From a checkpoint of a small transformer trained on Wikipedia.
Architecture: learned and rotary positions, no biases in attention or MLP.
Each number is 128 + 24 x the weight over its row's rms, rounded and kept within 0 to 255. Layers, rows and columns count from 0. Numbers have three digits each. The size before them is the row's rms in percent of the matrix's.

# layer 7 attention value, 192x128, rms 0.101, rows 154-179, columns 0-127
093:139153133154083139117137138120173144115145155125161138143087124148147135142119120146129143136164108150186117123161148182108119148132104078111103121164109097143121116160142109106132137128105183170113095139107102082127137122104112120081158127133158145119124149110129136146118105166102163103105121126086125131117137148125134100075069168135111084144151134140111117121130143099176116137157
088:168120127105100099157139088166131155121142141121137119154148109166108126119164104112130116141099143110134103138143132070116158120131135128125198121096147108136157123123101135112150088117129118141159107169141114156175159106134163122183091096126154114117126139166126125109124069094140120106096142135175133170142137110112140123139159140068157164141137116141121164128142149133121092119152
086:154144107138115103108158139165161099103132148125128096084129145124134121137125085130099115141119132127107089098159112131139104137170155094135119106130124144120089090100116119159128139108124170146108142121093164114111110117085144151088092091116166086139103157104138152101101110099150140143120146143138116199178138145137108137118144128131114106179124157130166135128129130152115146088186
092:108150120135173101118136164130117089114133188144119122074160101093108164132088143110156101122139152122115128117116125151135133066125144177127116127134149153157119123103141138136148160137122144137149148130140138092084099137148116134145112127165134146151115148158123124093077135111114121145150144079150153113132122157133139109127129066082144092057102141099150152117130122121112163115112
101:140093137126089124082149122126129119149119092120133119182136112128168076111136144147121149130105098148103122131089155117091116111165132135123146136162163122098143114132133146111133109119131099131144096104137127125120134105112182111095133142064116150157108075093133114163137157145159108116139127100103094082127132080107062150135140124183135103155109135149147121126119122085107113131106
115:095159123113135143138131143153131155117118116143110147160146144148148065087119143120104133156138150151098075123117078093142160125122139116132116101124152104132127136080121140133140138170092137115101121145120157130149120125149107170153143164093099114102192121163121110109164073135128145102128191137166149144115136150097116102129168136148123119147135118097096141133141097136172103157112
078:101126169123153151132138118136162153120149156159154105086090112135092137184129102136160129127173147119131118099158120181167123149135139118118116143111112143129086156166120104124117157143140115117086143133132089110147149108140149132137151118169127103112151133134116141145176090120128170135106133166150140151125137173162147122110092144077099179162168113140088145118138113167113128111128
089:105085114116148155146118139085115163117148138104122138112185149144127126124165144143112128115125094108123149070148161162154129129137138162159089138094090119105087141136075117112115111101140096137097135122109077145150161113118157157088157162103120112103116086113124150149147146173148109149169160160107153122127127093111133143126129150140114167174125102114126130138142099143115137148161
089:099127162132155177130121178129134077162130119130106152104177158086149120138145100143145169124131120110130138074157117123102086163137148145119108124088169122093145107165125161105140146150109138171125091121134137116125113162118097152094166113123118123140144137127131110090144179171161156127146120084090150123160123128097131114129137144184104104135142117147114107133114115128132151105140
089:160118111128102135148120094121148142132147112119112075144130147142141126111104103144173167123121146121128147160154156099117161179157125148088129146141118113125126143087106101143127134152107138158120162131131107109175164076128147126201104125094101147122112105137089149121109113105117144121122111153147124128125135188140057155116125168131092144168175127132087114125123139123135104121114
089:122139126146099095128130140138113110099111191119144120152169142118157146123104131114108163126124135096095135124127118099108111128142095141159151108160157114140149151126153136125160148117111173144127138109087158138132076126118126112146105103148165132149122097157128121148083141111122129068132182080169117166128118145134147110120102126100177082075124128091171173132118105120113112146124
084:094104142112150148147132166126183168114138124136101145109133118133112119123101131108152127146132156090168100147161143069187121159133142150143115138144129106115110099117121106150117161144139122150113088157165103107146106101089152157117151154132130102105139084132094105163174140149093138157139176151161120091147115107102131128126138124133145150147166100164085109139113111129111164122146
102:142163150118108130099135146133127103127138178139159155126135145146147140111105112140157165151135156149137092110145107144131091149109118105075116116113119097084145065135146136071126127119114171158115122116091120129147116165143117142096153141153136156120145095118161111150123127076079141080111139119127113175141126136107122114101114149087138101171110154117169163129162145103105139144157
080:071114138117138133129128115118145090130100125112158126170153089110132128090152177126146090140130103145126100155100128103150114118109126142141105131122145139140146138137146150108138138156129103107174126133163098122157094128154080107113110174151155139129128144159134078111182097141137134162144118076170122119128127099111148093151134119196147101112142130152140064128146147111119150160119
093:122130151157122142138106132148087135130121152133158162133126194123114117110145124121082142122144103095134116084129096145069122105099122132102135134067100104140199111161116131070133089128107155138139082100081161158136121173097113128115114123132107152109158112146140136146143142111137121069116140130145108132143114102115160139145163165112131143159122113127136131139133147112164102143140
086:075152158147131164142108148136120124145125151143132167108126152142107154148134104135140153115150155127115127083144110190130105126126104112110128105097122112130164084159125084114150149159069140144116111146108122125137151136101097115145163145157083139102162089135131109131157123136076144123119147096114116114138122119130177101119109122052133133127158084149122105124151165116148136129173
113:129134167110126133101124133127139066109116153119111125174197117132160127121126188134157101160126157146118104132117107116155138107149130128106118122103139121127118132135156183126133111106137117154175108112078143094100106120143093145118118155119137120172108110157113091118099128133141152126150177083103149143126126142104142054097115080136146097133122146107118130134127093115133158148097
076:138121071133139165144128133071086171171130089122135136133107137105113124111141103146142187115106146187142162098138116112117172151129141153096124139138118130152126156073105123121111138149101141098144127129154118098144107103185131117155150179134085120097129110135118140108120122097121123154120108115121178126130121150140149141146125164167079146105139126109095111136111117170119115107149
092:136161144136147125080131164101151083156122133125135147121127125162118096160130167130175095124103123155105130086103128136148094118133165127089107162122159164066132082099150133123106142122129124113183136145156130107090122126153124184117117177113124154135109128114131112092140137114138138169133124119096108101128120138110109096120128074132132078133102138132109127124106117101151184145107
075:175151125135100109124133138176092116077105130104155112130082136146126137156106137128091071118119093124092136150111173141066124137143101137126135117179165119170121090120125136084126155127088133182137149120126125089108131128104131135124138074149138110114119149136119130133120129139126099140119114109129109149126125123134129136151131121197133096109137104148182110129133170090151142139160
096:112149127071124170132103139094119129139125108127157117092095090155120139174082153134175091136136143096152138181138148139113167101123105133097114120116108135165090119171112125180125131125089106153122126139112115100119126133114137125139135092162110143164106109119117115154126134176098137162153135165077134080108121096105163099129080110110155118140109091126126116126154138125141140134124
082:127133147138079137103116119141148123095131134125197138133106129133151125140110126150059155117121146139095148124152114151091098164139107092123178135187134101129144127172155112115136142166113116140109118133118113131131139098103176102127146096091121141142126047131110112137125109125115124080128139126139095122141118102141167132138084146083147117121158141172123126131143167102141121139162
097:089141127112147130105164139120138147166124102105096171150110158156167091131115152134096112151084095132092114119085137126135140157114160129135096110136106139088128120104119134137123134139120137082098129094122126152113084152125141170143143144125151127102145100081143122141162141143118112124107189199138105097105134140136112140155141102149132131123048134113117155121132084121147146146144
088:136139130114132117126124147146189110074134115119182149125143145150144117099168148132079127129107140135129087117120100111098140153127131126086088157150102109157144121164116146089105113158122113143142080140134136128109134142082157110126134119078115120136097093161095119122124094124124115123126134167167114114156120081090135126119153168158115143178154181139090090139114143114149120147137
096:126138130140116146083119130127108144135116178114140147130049116149178096170136146127121104114153093129141152152121136136085180158111121101108128150172147113131125126142125097121131128116110141123184130143137150101057136103122127091098134111135150124168120117118118124158132174152129104148150121154082124094096128110103134116123124140160148123104141087134127145121111123137162075173100
089:135139144158080114125117107148109147165130119144147119170109139154111144082145140145133111135114162124152129152104125161108158109114115154104169120172144147155128143127143118140158125144094146155135133133143112107163125092149131097172129151163138117125128142147109111106117101084135101098126120117129114110116129135142208104119132109082153132071115116093103124120142159095110037135119
# layer 7 attention output (transposed), 192x128, rms 0.0929, rows 154-178, columns 0-127
077:127147087147145090126124107154096133158110090132128113151159114106118115150146105106144137122137131086111121138133158114129115119114130164149107154131140153129089127172119111125102117106166063065130222158130150165115112136156150183140103153132126150117128097121118103098146096093141102140153121093126138107131109125118149150116141080136101161100131125132130135161124122149137160097125
076:079133137112123120119131163145118110112146102157115131142131142116168141122077147168117124139142096118135147120123122121149106142114135143130129149158142123144093145118160146104115150228103144117108102079110145109130137123106087104083112164128068119142133152095138124124141185116121140128137117105137108147143142153134104122132105087185130086126082164112115118138101138111143078134138
080:136118082108128153170083139137108128111107113127094169156100099127101119108153124096157138141124142135119155112150177127135153098097130147139130101140097112113103142166162134070109094134125082136153124188133122137116120110129136110128116152140090151101140132091113116089161161111116108094156119136144108102066144114094142159137095088118152084108144137098134119099122094130145127153140
082:154080166136115162155097110114140160101145091098119150149085155123144097123134111133148137112128105124141121139081139092098103114121112090119124106139107118097145116088162122139128141115118100115083117153122110119148142125161149146119122083093136122097105104101154116150155112139140121163105120112126151103155153141160086116129134164166119149176112127144121128226155112098127115106127
094:123166140116162168121134110093163129129146175162124128113146121128085111151097128107143126162162140150139108121155131140127141120083088133099123087096118123163116139131075124157125137121161148146133151155144091129108133125129097133151133110120140109143152154145117168119121106142093148107116123148087104154143073104140212123115083118124091163117170115118108142158130105178118136139124
127:114143079122141135133111111104116128115146145159169090128137153128100140150142128112085121102120107115148179172132142152125117150144156117120158092153154143164157131161159128123114136157146172134131147096124134148129132123084117098102162104177147116140061153151173127112115178133112089112129149133087116124115199145146149158140130102118113127117114076107128126146128155115116126132165
070:152088080137140080114135153121103112135094093100125106140147165132131165131159105116109130115099128149129114146114155130125154118132151134159111132115151126116167132129175127109148120085101101116135148116074187155113114112131144163115132141147085125136057126192143112140103153122147100121149149103141129107090079128128116142132142127142164111073101131119163153102098115151137125137107
078:127141150132115123115138118109088130166080128188139086131107122127129131100101127117142114105111169122135118148101073111115148126096097106115156113098163095129171133139139138166162129129124131132129108138143117097125100136130095101159121070128129146151127134174103140110110124116085139134097107103154149124128084115152148121139147142115164130065129105152162174067099157094106144127135
073:168145101103138103091146103115112134147112167108131061110107118151073089100127146103151110128095134146154122153097135128130148133102095100153124097139116115131138133163093081138081113085147132116147141110135100153094101121133143087125086089140133146145108076133111094130136082151097133121114137147129149093120109138130154165142139117090121149133130158125138121085109115127102163153096
073:128143131135119098130171164126134101111153112103146185142099148132102164159075130159101121110106111144136103135135115112127099130099126158106129161135108141120147116164143148077099094107141149078163095120093177128105112183109090114093156151161158132139134164110141106112120137130135123113159101139097115111132184113115142120128104114129149108126121120138128139083120148175140085161139
085:158130117138096150152067112105127140128163087167115147106087114102128111125119116161175105137150133117132136111157116115107121121124099142096111126132137122120134105105135111118096100149135111116098137122143112105132163136121108123111104141102083151099171117069127112121155106121100155143105073134132126104146188147113125128140133120173133153181101131148086092199126137096150125118155
078:139141113103140126121143126108115120184136141159148121137122121114139141135151097131103121100085104153130142126069149164105148120122135098115155120111132159153141173160162156151131076119115131114150158120103116170134158129140098138130124089143079118166101180200166162085126132151149115116128118160128136141101074147165144120133149156095125131093120165106138156144120130121132110136104
100:135128094171124137162099121101143133142104067137116091152137088123113069140148121096107097152152118122153142171148156132148137104171097153164147149163163151163096171164134128148123137158131097098117168144159104151119159108117131139083099136097090108117123155146116115107142135131129116079114138122125154098138117139148155129149135113136080128117105117125101095179114109123125139125106
068:128149166152135159102129129132120138125131167140109092106112159142127112114104115181082138135138121110140180135159156132121099130133113100072153152144130162159144115089095108171115144119119154115120141098144129159134178139112129125146146102135153149139165134131159173186083160149141140116135134174134119160143130168118115156146135153083124146135130159132076136148136130146130109072132
084:143151101143107102107127130124128093133165139132118078139116094130139171126135159141146139151126138098130156145158110118154143161160095126149111136148168142120093168113146092160097155170115127091127158088182086150136127122117113115117129130153112099108150125110108086106134127128109155128139133096156152127119187149133109083162136073144121094103093122120118096083102149093113154141115
082:143134111158161067116127096108116125148133132109138063158124139135151127128127146115146113111097109081160148152137109099116120125111104105157111156136151156139121142145140114157125147110166119128106169090109082119117119142146144132110093098127156135131078107154104073133131109112145114119117108096162176134133161124143100125163164103160096147127078135113161120159125110073126129146086
119:120159116144129154131107121108139173136117125167115090128119114123044065133102095155121153122117128127138152130135159123112081089096107110115148117153135126137153108135077130138143167147142142143078162170113124141131164145107129125128126110130114130098149125115168151153156132140097100121103079140099130111151145137150125151135156139124110160140123120140100143222130139132116119137156
070:119098144130112078098165118148139105117157139117132104126147170166141169118147139100136105090125108099107130159116125139129121155111138156118120153122089097107146106169157119130100139084144112129149117104119165115149129136092136126116150093150183115154082158144124109165088119154154146165118143127130139104117178106134118123165131126099127103144135141169193107063139140137134120150105
099:132110120105149147136131109118147166103095114144119107153116129132081089129140137099090143148137132151156119170121176151113153091128132088148138108105137114159124148151102147159164145096129127161105154175139085148148155140140158128128153105150135113138087135148132163142151132162161075108143151124101155134118056118149162109135124148106100166090152121113125142147166084141112153120124
069:132106142130120158120105086158124124132157128148131161135114111121167100112141135141185170179154125098163120097176130077115103117107153125092104163105112120091105150117115104137104101121143113075125112152135094129131129155154138128143144154128177124115130107040110159095134125121109140162135108111141146142095136159117128101121094095120114159140109145130087110144139102110122122103140
091:103159183147146117112157057131122158156105141117112117173183115143143121099106088138108118092106127134111100107113102127115071108113133113157110134120137142120156129110116155145164147108168116118098137169071116124112126138145129144150134122085166147131130101162115153133106095089114128146123120091133145159155111127165113110074155151117094162128119135125141145173127124106131103110127
077:139118108163149084148142119130116113173164128159090127131149112123149114133104104121193125132136123089134136107163128096116142103103126143092095112090120155139087111110109106145107093112158131134101179122106093098134147149122104139106082151125088127130150152113096113129140095098120148115112077107133140168117136144118123128131132087186104164130088146117149122182099095102123116134113
105:119152098090129155146117115110106117111113142153153110116153112143091136120175129096104100127168150156122129158135115185130161153163146094164146121112171127165144147160144142149133102148122146169136124142164123136118121118136116128118189117143129103135101159160148181107122156144134094099123176139079125137097111115124173128106131134103096141110184081095111123103156124133151131108125
087:137123138142130143130188144164106109173154149151081119165122083104113122132104132170152141114114121117129157130169168117161118142101123140123139103113098142120094163127123092155114109154141125117144173151123092157152146153109091128122115141169073111117179171110134132111140149123133162128172114109115145168085168168161115114141117092094113120094091139119150142117127130112125116125139
094:136143145112132113122144120112149166138161099164136117131194162109128146130121115113140168166142149122111096101120133149099121096127124132121092159091126122149134129102117126170131126122131111121066171150102107115176129140155151186160148140109144146097107108136100152118142064105137146165116150099119109133117098102171161102092120125119111165121135126123112121167157126108126137067147